config.yaml
num_hidden_layers: 12
hidden_size: 256
num_attention_heads: 2
num_key_value_heads: 1
head_dim: 128
intermediate_size: 768
vocab_size: 6588
hidden_act: "gelu"
norm: "layernorm"
norm_place: "pre"
norm_eps: 1e-05
positions: "rope"
rope_theta: 500000.0
rope_fraction: 1.0
qk_norm: false
attn_scale: 0.0884
bias: "none"
tie_word_embeddings: true
parallel_block: true
init: "uniform"
init_std_qkv: 0.0312
init_std_o: 0.0312
init_std_up: 0.0312
init_std_down: 0.0
optimizer: "soap_variant"
learning_rate: 0.00571
lr_mult_qkv: 0.7
beta1: 0.95
beta2: 0.95
lr_head: 0.0054
max_grad_norm: 1.0
warmup_steps: 200
schedule: "wsd"
decay_fraction: 0.641
decay_shape: "pow"
final_lr_fraction: 0.05
batch_tokens: 131072
max_seq_len: 256
doc_mask: true
train_tokens: 673000000
max_steps: 5135
dataset: "wikipedia_en"
Each number is 128 + 24 x the weight over its row's rms, rounded and kept within 0 to 255. Layers, rows and columns count from 0. The size above them is the row's rms in percent of the matrix's.

# layer 9 MLP down (transposed), 768x256, rms 0.263, rows 399-445, columns 224-255
size [108  94 107  98  97 105  92 100  83 104 107 101 107  98  96  93  91  99 100  87 104  95 114  95 102  92  95  97  91 110 104  95 102  94  90 101  94  93 103 105  92  94  91 110  92  98  97]
[[129 120 150  80 151  91 177 124 137 146 131 140 115 113 125 117 165 174 118 134 154 186 105 146 126 103 141 160 141 129 157 110]
 [142 149 129 110  99 110 117 141 126  99 112 119 114 109 117 118 113 115 150 132  95 133  96 168 146  82 117 142 104 117 104 115]
 [166 103  96 153 123 140 128 111 121 127 111 131 191 125 112 118 177 117  70 142 105 141 114 103 105  73 147 139 145 142 142 129]
 [163 100 117 135 123 135 136 115 100 108 134 125 195 188 148 109 112 141 155 142 147  69 154  96 111 170 111 148 110 122  89 131]
 [100 103 102  97 119 145 156 146  93 168 131 124 195 145 139 149 119 126 153 112 113 115 137 124 121 177 139 144 144 157 116 137]
 [146 101  81 137 127 130 140 170 138  76 106 108 133  93  90 129  95 126 111 121 156 136 137 160 161 136 125 139 104 119 119 134]
 [143 144 125 133 106 152 138 149 148 127 137 132 107 116  87 127  99 132 133 128 162 186 108 166  89 105 149 152  87 101 149  76]
 [111  71 132 100 149 144 115  95 146 119 133 163 113 136 100 112  99 119 160 132 116 115 144  89 156 125 123 118  92 118 120 159]
 [130 113 149 143 133 141 135  87 143 163 157 156 140  90 112 150 175 137 141 111 108 122 136 105 191 159 159 120 143 109 132 132]
 [135 104 130 137 137 130 130 127  87 102 140 143 160 112 131  83 139 130 136 159  92 121 169 105  86 129 128 125  95 117 118 164]
 [155 132 111  94 100 112 136 125 113 113 123 147 162  46 116 142 140 125 110 140 109 161 114 155 165 141 114 133 144 131 120 138]
 [104  97  77 110  89 116  52  91  99  77 101 120 117 103 137 123 148 126 172 185 119 105 176 149 134 126 125 149 118 126 122 133]
 [119 145 151 107  76  85 127 111 137 148  58 148 142 138 140  75 134  93 132 155 108 131 102 147 147 100 119 165 110 138  96 165]
 [139 118  93 147 138 152 109 120 182  90  91 150 172 130 130  92 141 110 154 135 110 110  99  86 162 124 124 141 159 113 105 144]
 [119 120 130 133 143 123 107 137  76 132 118  79 138 150 123 161  87  93 136 120 150 100 159 191 159 154 128 108 130 166 103 127]
 [153 134 164  83 117 109 103 125 114 120 164 143 118 142 127 127 152 110 124 145 179 155 129 115  54 122 122 111 174 124 151  97]
 [153 147 158 180 125 157 107 129 147 128 115 120 169 127 125 178 112 129 166 110 100 128 159 124 128 132 123 149 151 106 109 110]
 [104 102 138 131 137 139 113 139 164  87 125 158 110 137 142 133 108 107 115  83 112 103 138 102 140 154 130 155 165 101 109 145]
 [130 117 119 127 101 105 126 117 143 107 115 112 157  79 148 147 127 128 102 147 120 122  65 126 157  89 148 138 144  87 143 124]
 [172 135 123  90  77 139 134 136  75  65 118 144 108 124 152 136 108 135 144 131 158 130 124  98 124 123 162  92 160  97 174  93]
 [128 155 109 119 119 137 165 144 151 130 128 110 129 115 139 125 166  98 147 150 149  52 112 119 123 128 163 124 127 122 120 122]
 [ 99 119 136 114  92 113 117  86 146 128 109 115 126 154 191 124 138 121 105 165 142 144 115 103 128 154 141 134 131 104 121 124]
 [133 125  93 131 136 117 144  98 128 146 133 119 134 127 141  75 117  97 129 135 141 131 109  55 141 136 103 119 151 169 128 132]
 [ 86 144 119 156  92 139 111 119 125 138 140 164 131 145 125 131 136 134 118 133 114  90 103  81 144 136 121 162 115 125 123 165]
 [133 113 169 162 119  90 120 160 167 118 102 170 122 164  96 106  88 177 148 163 106 127 176 117 154 119 140 143 117 138 138 127]
 [149 126 112 122  95 153 134 149 114 119 113 189 123 137 139 100 120 118 117 146 151 175 111  62 135 116 164 122  91 123 130 147]
 [137 147 127 137 133 141 117 132 102 110 107  94 139 127 143 109 146 144 126 113 133 117 101 155 159 105 126 180 115 136 125  86]
 [144 114 113 103 152 160 135 122 133 137 113 134 117 136 134 132 103 167 129 114  86 139 143 137 101 127 126  84 124 119 118 136]
 [161 119 138 131 122 134  94 159 117 114 115  93 174 113 141 119 123 114 123 139 134 131 112 131 104 125 138 169 141  96 132 118]
 [138 140 104 133 115 153 148 133 154 108 131 137 135 125 149 110 122 137 102 172 144 173 129  39 106  81 157 144 129 122 151 148]
 [152 128 138  94 145 126 131  96 114 137 139 161 119 160 194 135 172 144 131 126 150 126 131 108 108 139 157 159 121 120 114 123]
 [119  86 146 161 122 108 114 148 127 106 125 134 141 100 130 147 124 165 145 122  94 126  88 138 144 112 113 165  85 127 120 107]
 [126 134 119 123 119 174 173 164 114 121 110 125 136 124 112 151 153 149 113 108 118 117 148 156 119 128  96 142 119 116 143 113]
 [153 122 143 117  89 112 100 157 147 118 123 136 139  94 124 116 128 160 151 113  77 124  91 145 104 116 116 126 131 127 149 101]
 [120 156 129 141 100 137  82 136 125 119  79 140 144  95 130 152 168 139 122 111 118 138 124 138 149 153 137 136 101 104  91 114]
 [128 175 161  87 134 122 126 123 129 116 153 132 116 161 126 112 121 140 139 103 140 108 131 143 151 128 155 111 129 133 122 130]
 [125 152 121 126 115 117 127  97 143 154 145 131 102  98 121 146 139 132 138 171 149 116 169 140 135 126 121 123 109 189 116 155]
 [169 135 107  94 132 201 148 106 155 127 110 119 157 161 103 154 105 132 155 111 130 153 150 154 139  96  90 143 120  89 122 138]
 [135 140 171 114 153 141  73  79 104 138 123 118 117 159 154 108 104 106 129 101 134 118 105 138 125 153 114 167 121 144 128 172]
 [156 162  96 121 155 132 127 113 131 175 134 143 111 154 138 178 123 130 143  97 137 130 101 117 122 116 133 139 126 133 125  82]
 [117 131 138 124 104 143 133  87 159 163 152 118 117  92 129  90 133 138  97 142 131 155  80 120 142 151 149 138 155 126 129 115]
 [140 137 102 151 140 144 131  69 145 104 121 164 112 136 100 141 119 121 127 156 124 118 104 178 172 109 156 144  98 156 107 123]
 [163  96 144 156 124 112 116 164 143  99 120 116 107 137 141  72  94 145 139 137 137 126  99  72 117 152 182 100 163 169 138 149]
 [108  98 127 123 103 115 145 132 125 165 132 126 115 123 149  95 162  95 121 135 119 206 115 136 117 121 159  86 137  99 101 146]
 [112 104 131 158 147 134 105 129 103 108  97 138 111 107 111 161 161 110 144 106 127  73 114 138 151 147 153 118 112 144  82 161]
 [153 155 127  95 124  86 112  98 130 130  84 154 116 110 122 165 117 126 117 133 141 146 130 161 112 134 106 139 135 142 136  94]
 [139 139 115 118 151 111 124 130 148 121 155 165 111 117 142  95 141 126 126 136 124 143 123 142 136 149 143 103 140 115 101 145]]
# layer 9 MLP up, 768x256, rms 0.228, rows 400-445, columns 224-255
size [ 99 107 100 104 103  91 104  94 105 100  99 102 104  94  99  97 100  99  95 102  99 107  95 106  92 102  94  92 101 101  99 105  93  93 103  96 100  95 110 101  96  95 100 100  91 101]
[[152 106 132  69  92 127  84 124 115 106  97 139 138 127 131 142  87 121 126 103 133 121 133 131 153 129 171 127 123 131 141 133]
 [114 128 146  88 150 128 147 124 110 130 115 131 149 124  71 128 125 104 111 130  76 170  95 106 124 131 103 122  97  96 148 101]
 [110 137 119 137 140 123 127 121 122 111 113 143 104 153  92 134 128 162 123 156 190 173 106 158 177 109 106  67 151 138 136 117]
 [163  95 140 139 165 108  96 150 112 109 170 189 168 170 153 136 148 161 156 126 155 128 114 106 125 136  87  83 155 102  97 151]
 [148 179 204 135  83 127 104 134 116 167 136 139 159 106  83 132 140 143  93 138 138 116 104 158 118 169 150  98 135 162 113 139]
 [141 118 126 117 141 123 116 144 105  97 120 123 155 190 114 149 140 103 130 156 110 152 144 123 158 127 121 138 146 145 143 119]
 [132 112 115 130 140 164  85 137 121 159 124  89 113 128 116 152 158 128 106 154 155  86 105 158 163 135 144 120 128 120 155 160]
 [ 94 118  93 120 144 125  99 140 126 118 106 130  94 157 108 159 115 132 131 134 120 175 139 140 125 115  86 130 129 183 107 110]
 [116 147 123 154 107  92 171 136 157 125 161 116 132 139 112 191 121 122 141 141 126 115 120  95 114  96 170 137 115 162 112 112]
 [138 121 172 138 131 150 158 124  86 171 117 106 119 101 105 178 138 148 136 184 136 112 143 133 124  96 125 132 144 105 117 141]
 [126 139 134 121 154 141  52 129 117 100 157 163 131 156 129 101 112 160 116 132 124 122 136 157 130 156 153 154 128 155 165 128]
 [112 143 153 120 136 148 121 192  83 108 113 139 108 152  89  65 114 149 134 140 154 163  97 162 139 126 115 162 101 165 108 114]
 [136 134 125 115 112 122 147 156 107 120 143 103 151 151 134 134 100 134 121 149 104 133 150 128 102 101 142 176 130 125 152 145]
 [104 143 141 137 137 113 132 140 169 132 182 142 115 104 140 117 150 143 126  78 119 165 119 119 150 159 101 127 124 122  94 104]
 [101 112  83 139 164 105 133 130 117 101 152 144 143 137 136 130 124 134 170 151 104 117  84 142 195 144 150 123 124 140 118 128]
 [146 147 132  86 165 141 147 117  99 136 131 112 133 116 115 160 110 154 134 120 128 100 136 142 172 155 101 109 121 161 126 119]
 [145 150 107 110  92 104 187 146 114 149 136 165 142 126 118 143 127 124  82 101 122 137 100  88 109 115 146 121 153 138 113 142]
 [158 137 132 122 152 121 129 111 106 156 127  55 164 113 148 143 157 129 105 139 132 119 102 124 146 134 133  88  79 120 153 121]
 [134 123 110 150 141 130 125  92 105 125 110 119 129 154 107 140 188 129  99 129  77 116  89 118  97 120 110 144 112 113 146 159]
 [146  92 119 116 137 133  84  87 104 161 144 132 143 134 125 129 175 109 198 139 151  87 174 155 172 134 113 135 124 157 152  96]
 [128  86  95 147 141 169 163 124 102  91 171 138 105  94 110 136 116 120  98 136  92 161 153 113 140 104 108 157 147 133  85 153]
 [153  97 139 144 123 169 100 132 122 124 108 145 143 122 139 108 138 143 133 130 118 123 184 161 145 172 127  99 120 132 139 177]
 [163 135 196 108 113 149  83 142  99  97 108 140  98 135  83 136 117 130 184 147 130 137 154 143 126 109 178  99  88 138 115 107]
 [167 118 116  94 195 152 107 159  77 155 179 143 126  66 150 121 112 118 150 120 131 153  91 122 151 131 164 133 107 110 165 117]
 [151 111 150  83  81 114 151 105 112 140 128 137 103 131 113 131 120 128 104 154 155  94 140 133  82 171 147 115 126 163 130  91]
 [154 138  82 109 134 114 165 128 143 127 127 140 107 116 129 148 161 101 158 112 111 131 155  90 121 153 110 142 158 132 129 190]
 [113 148 154 127 134 110  97 119 126 107 111 161 133 135 105 126  97 156 172 149 116 127  97 142 100 150 123  98 131  90 151 119]
 [114 128  73 126 145 118 146 167 154 152 127 140 146  80  97 167 128 138 136 114 121 130 173 127 111 100 150 116 107 151 157 142]
 [113  91  68 159  89 104 153 132 110 144 146 105 104 136 109 125  85 115 105 142 109 133 105 167 141 149 121 138 129 158 133 177]
 [136 118 151 150  58 145 152 144  67 107 120 106 130 118 128 156 138 132 135 143 126 123 140 102 137 147 165 114 160 168 151 121]
 [ 93 112 119 111 144 128 160 158  83 150 123 120 146 147  86 110 114 140 163 106  82 119 121 125 130 128 125 119 128 119  98 121]
 [172 114 105 141 144 156 139 146 126 107 171 111 131 138 157 154 133  91  79 120  94 135 167 128 170 142 126 163 127 125 169 126]
 [100 125 145 130 131 135 132 121 120 138 125 109 104 120 101 137 130 140 118 150 183 151 109 129 158 140 161 173 109 168 123 150]
 [115 120 144 102 142 129 172 123  95 136 124 128 110 129 112 106 154 112 130 116 155 125 176 113 142 116 147 101 141 172  90 174]
 [114  93 182 113 100 119 153 127 145 143 114 163 106 111 159 104 103 168 106 141 119  84 150 152  96 132 116 106 173 149 147 119]
 [140 117 147  95  95 159 129 132 107 159 120 168  72 152 156  96 106 143 127  87 125 109 134 120 130 156 187 140 107  89 120 123]
 [110 160 138 134  64 107 137 155 131 142 116 118 108 116  92 125 129 145 111 117 124 148 109 136  73 129 105 147 126  85 143 144]
 [130 101 114  89 100 116 116 166  98 152  77 127 155  95 109 106 117 156 132 146 167 158 101 133 119 118 141 154 134 150  95 120]
 [100 124 124 122 159 128 133 178  67 137 165 124 121 156 140 152 143  81 114 157 135 112 137 116 111 152 123  92 132 124 146 142]
 [125 121 133 156  93 147 129 127  83 115 109 147 125 130 120 146 130 119 146 162 151 128 131 108 136 128 114 127 113 126 129 117]
 [124 157 143 126 116 108 137 138 157 145  98 168 126 131 124 161 141  99 174 130 138 104 153 104  99 121  98 116 143 172 157 131]
 [126 176 101  80 117 145 127 117 155 135 115 120 103 122 125 153 136 119 134 147 107 113 110 130 113 133  61 173 142 127  96 136]
 [147  97 105 131 174 123 154  97 132 137 142 150 155 116 120 109  79 114 147 140 129 123 126  99  99 151 135 168 142  92 157 144]
 [164 162 155 131 126 146 144 125 116 128 164 130 118 152 136  93 149 134 136 186 127 162  91 128 123  93 140 135 161  74 177 129]
 [110 110 113  82 114 107 102 115 108 178 152 125 118 140 156 113 148 115 141 139 187  83 119 131 158 151 160  95 157 142 104 143]
 [151 141 135 113 131 141 108 201 124 123 126  82 175 149 157 137  94 132 113 153  70 169  87 142 161 134 112 158 125 172 135 111]]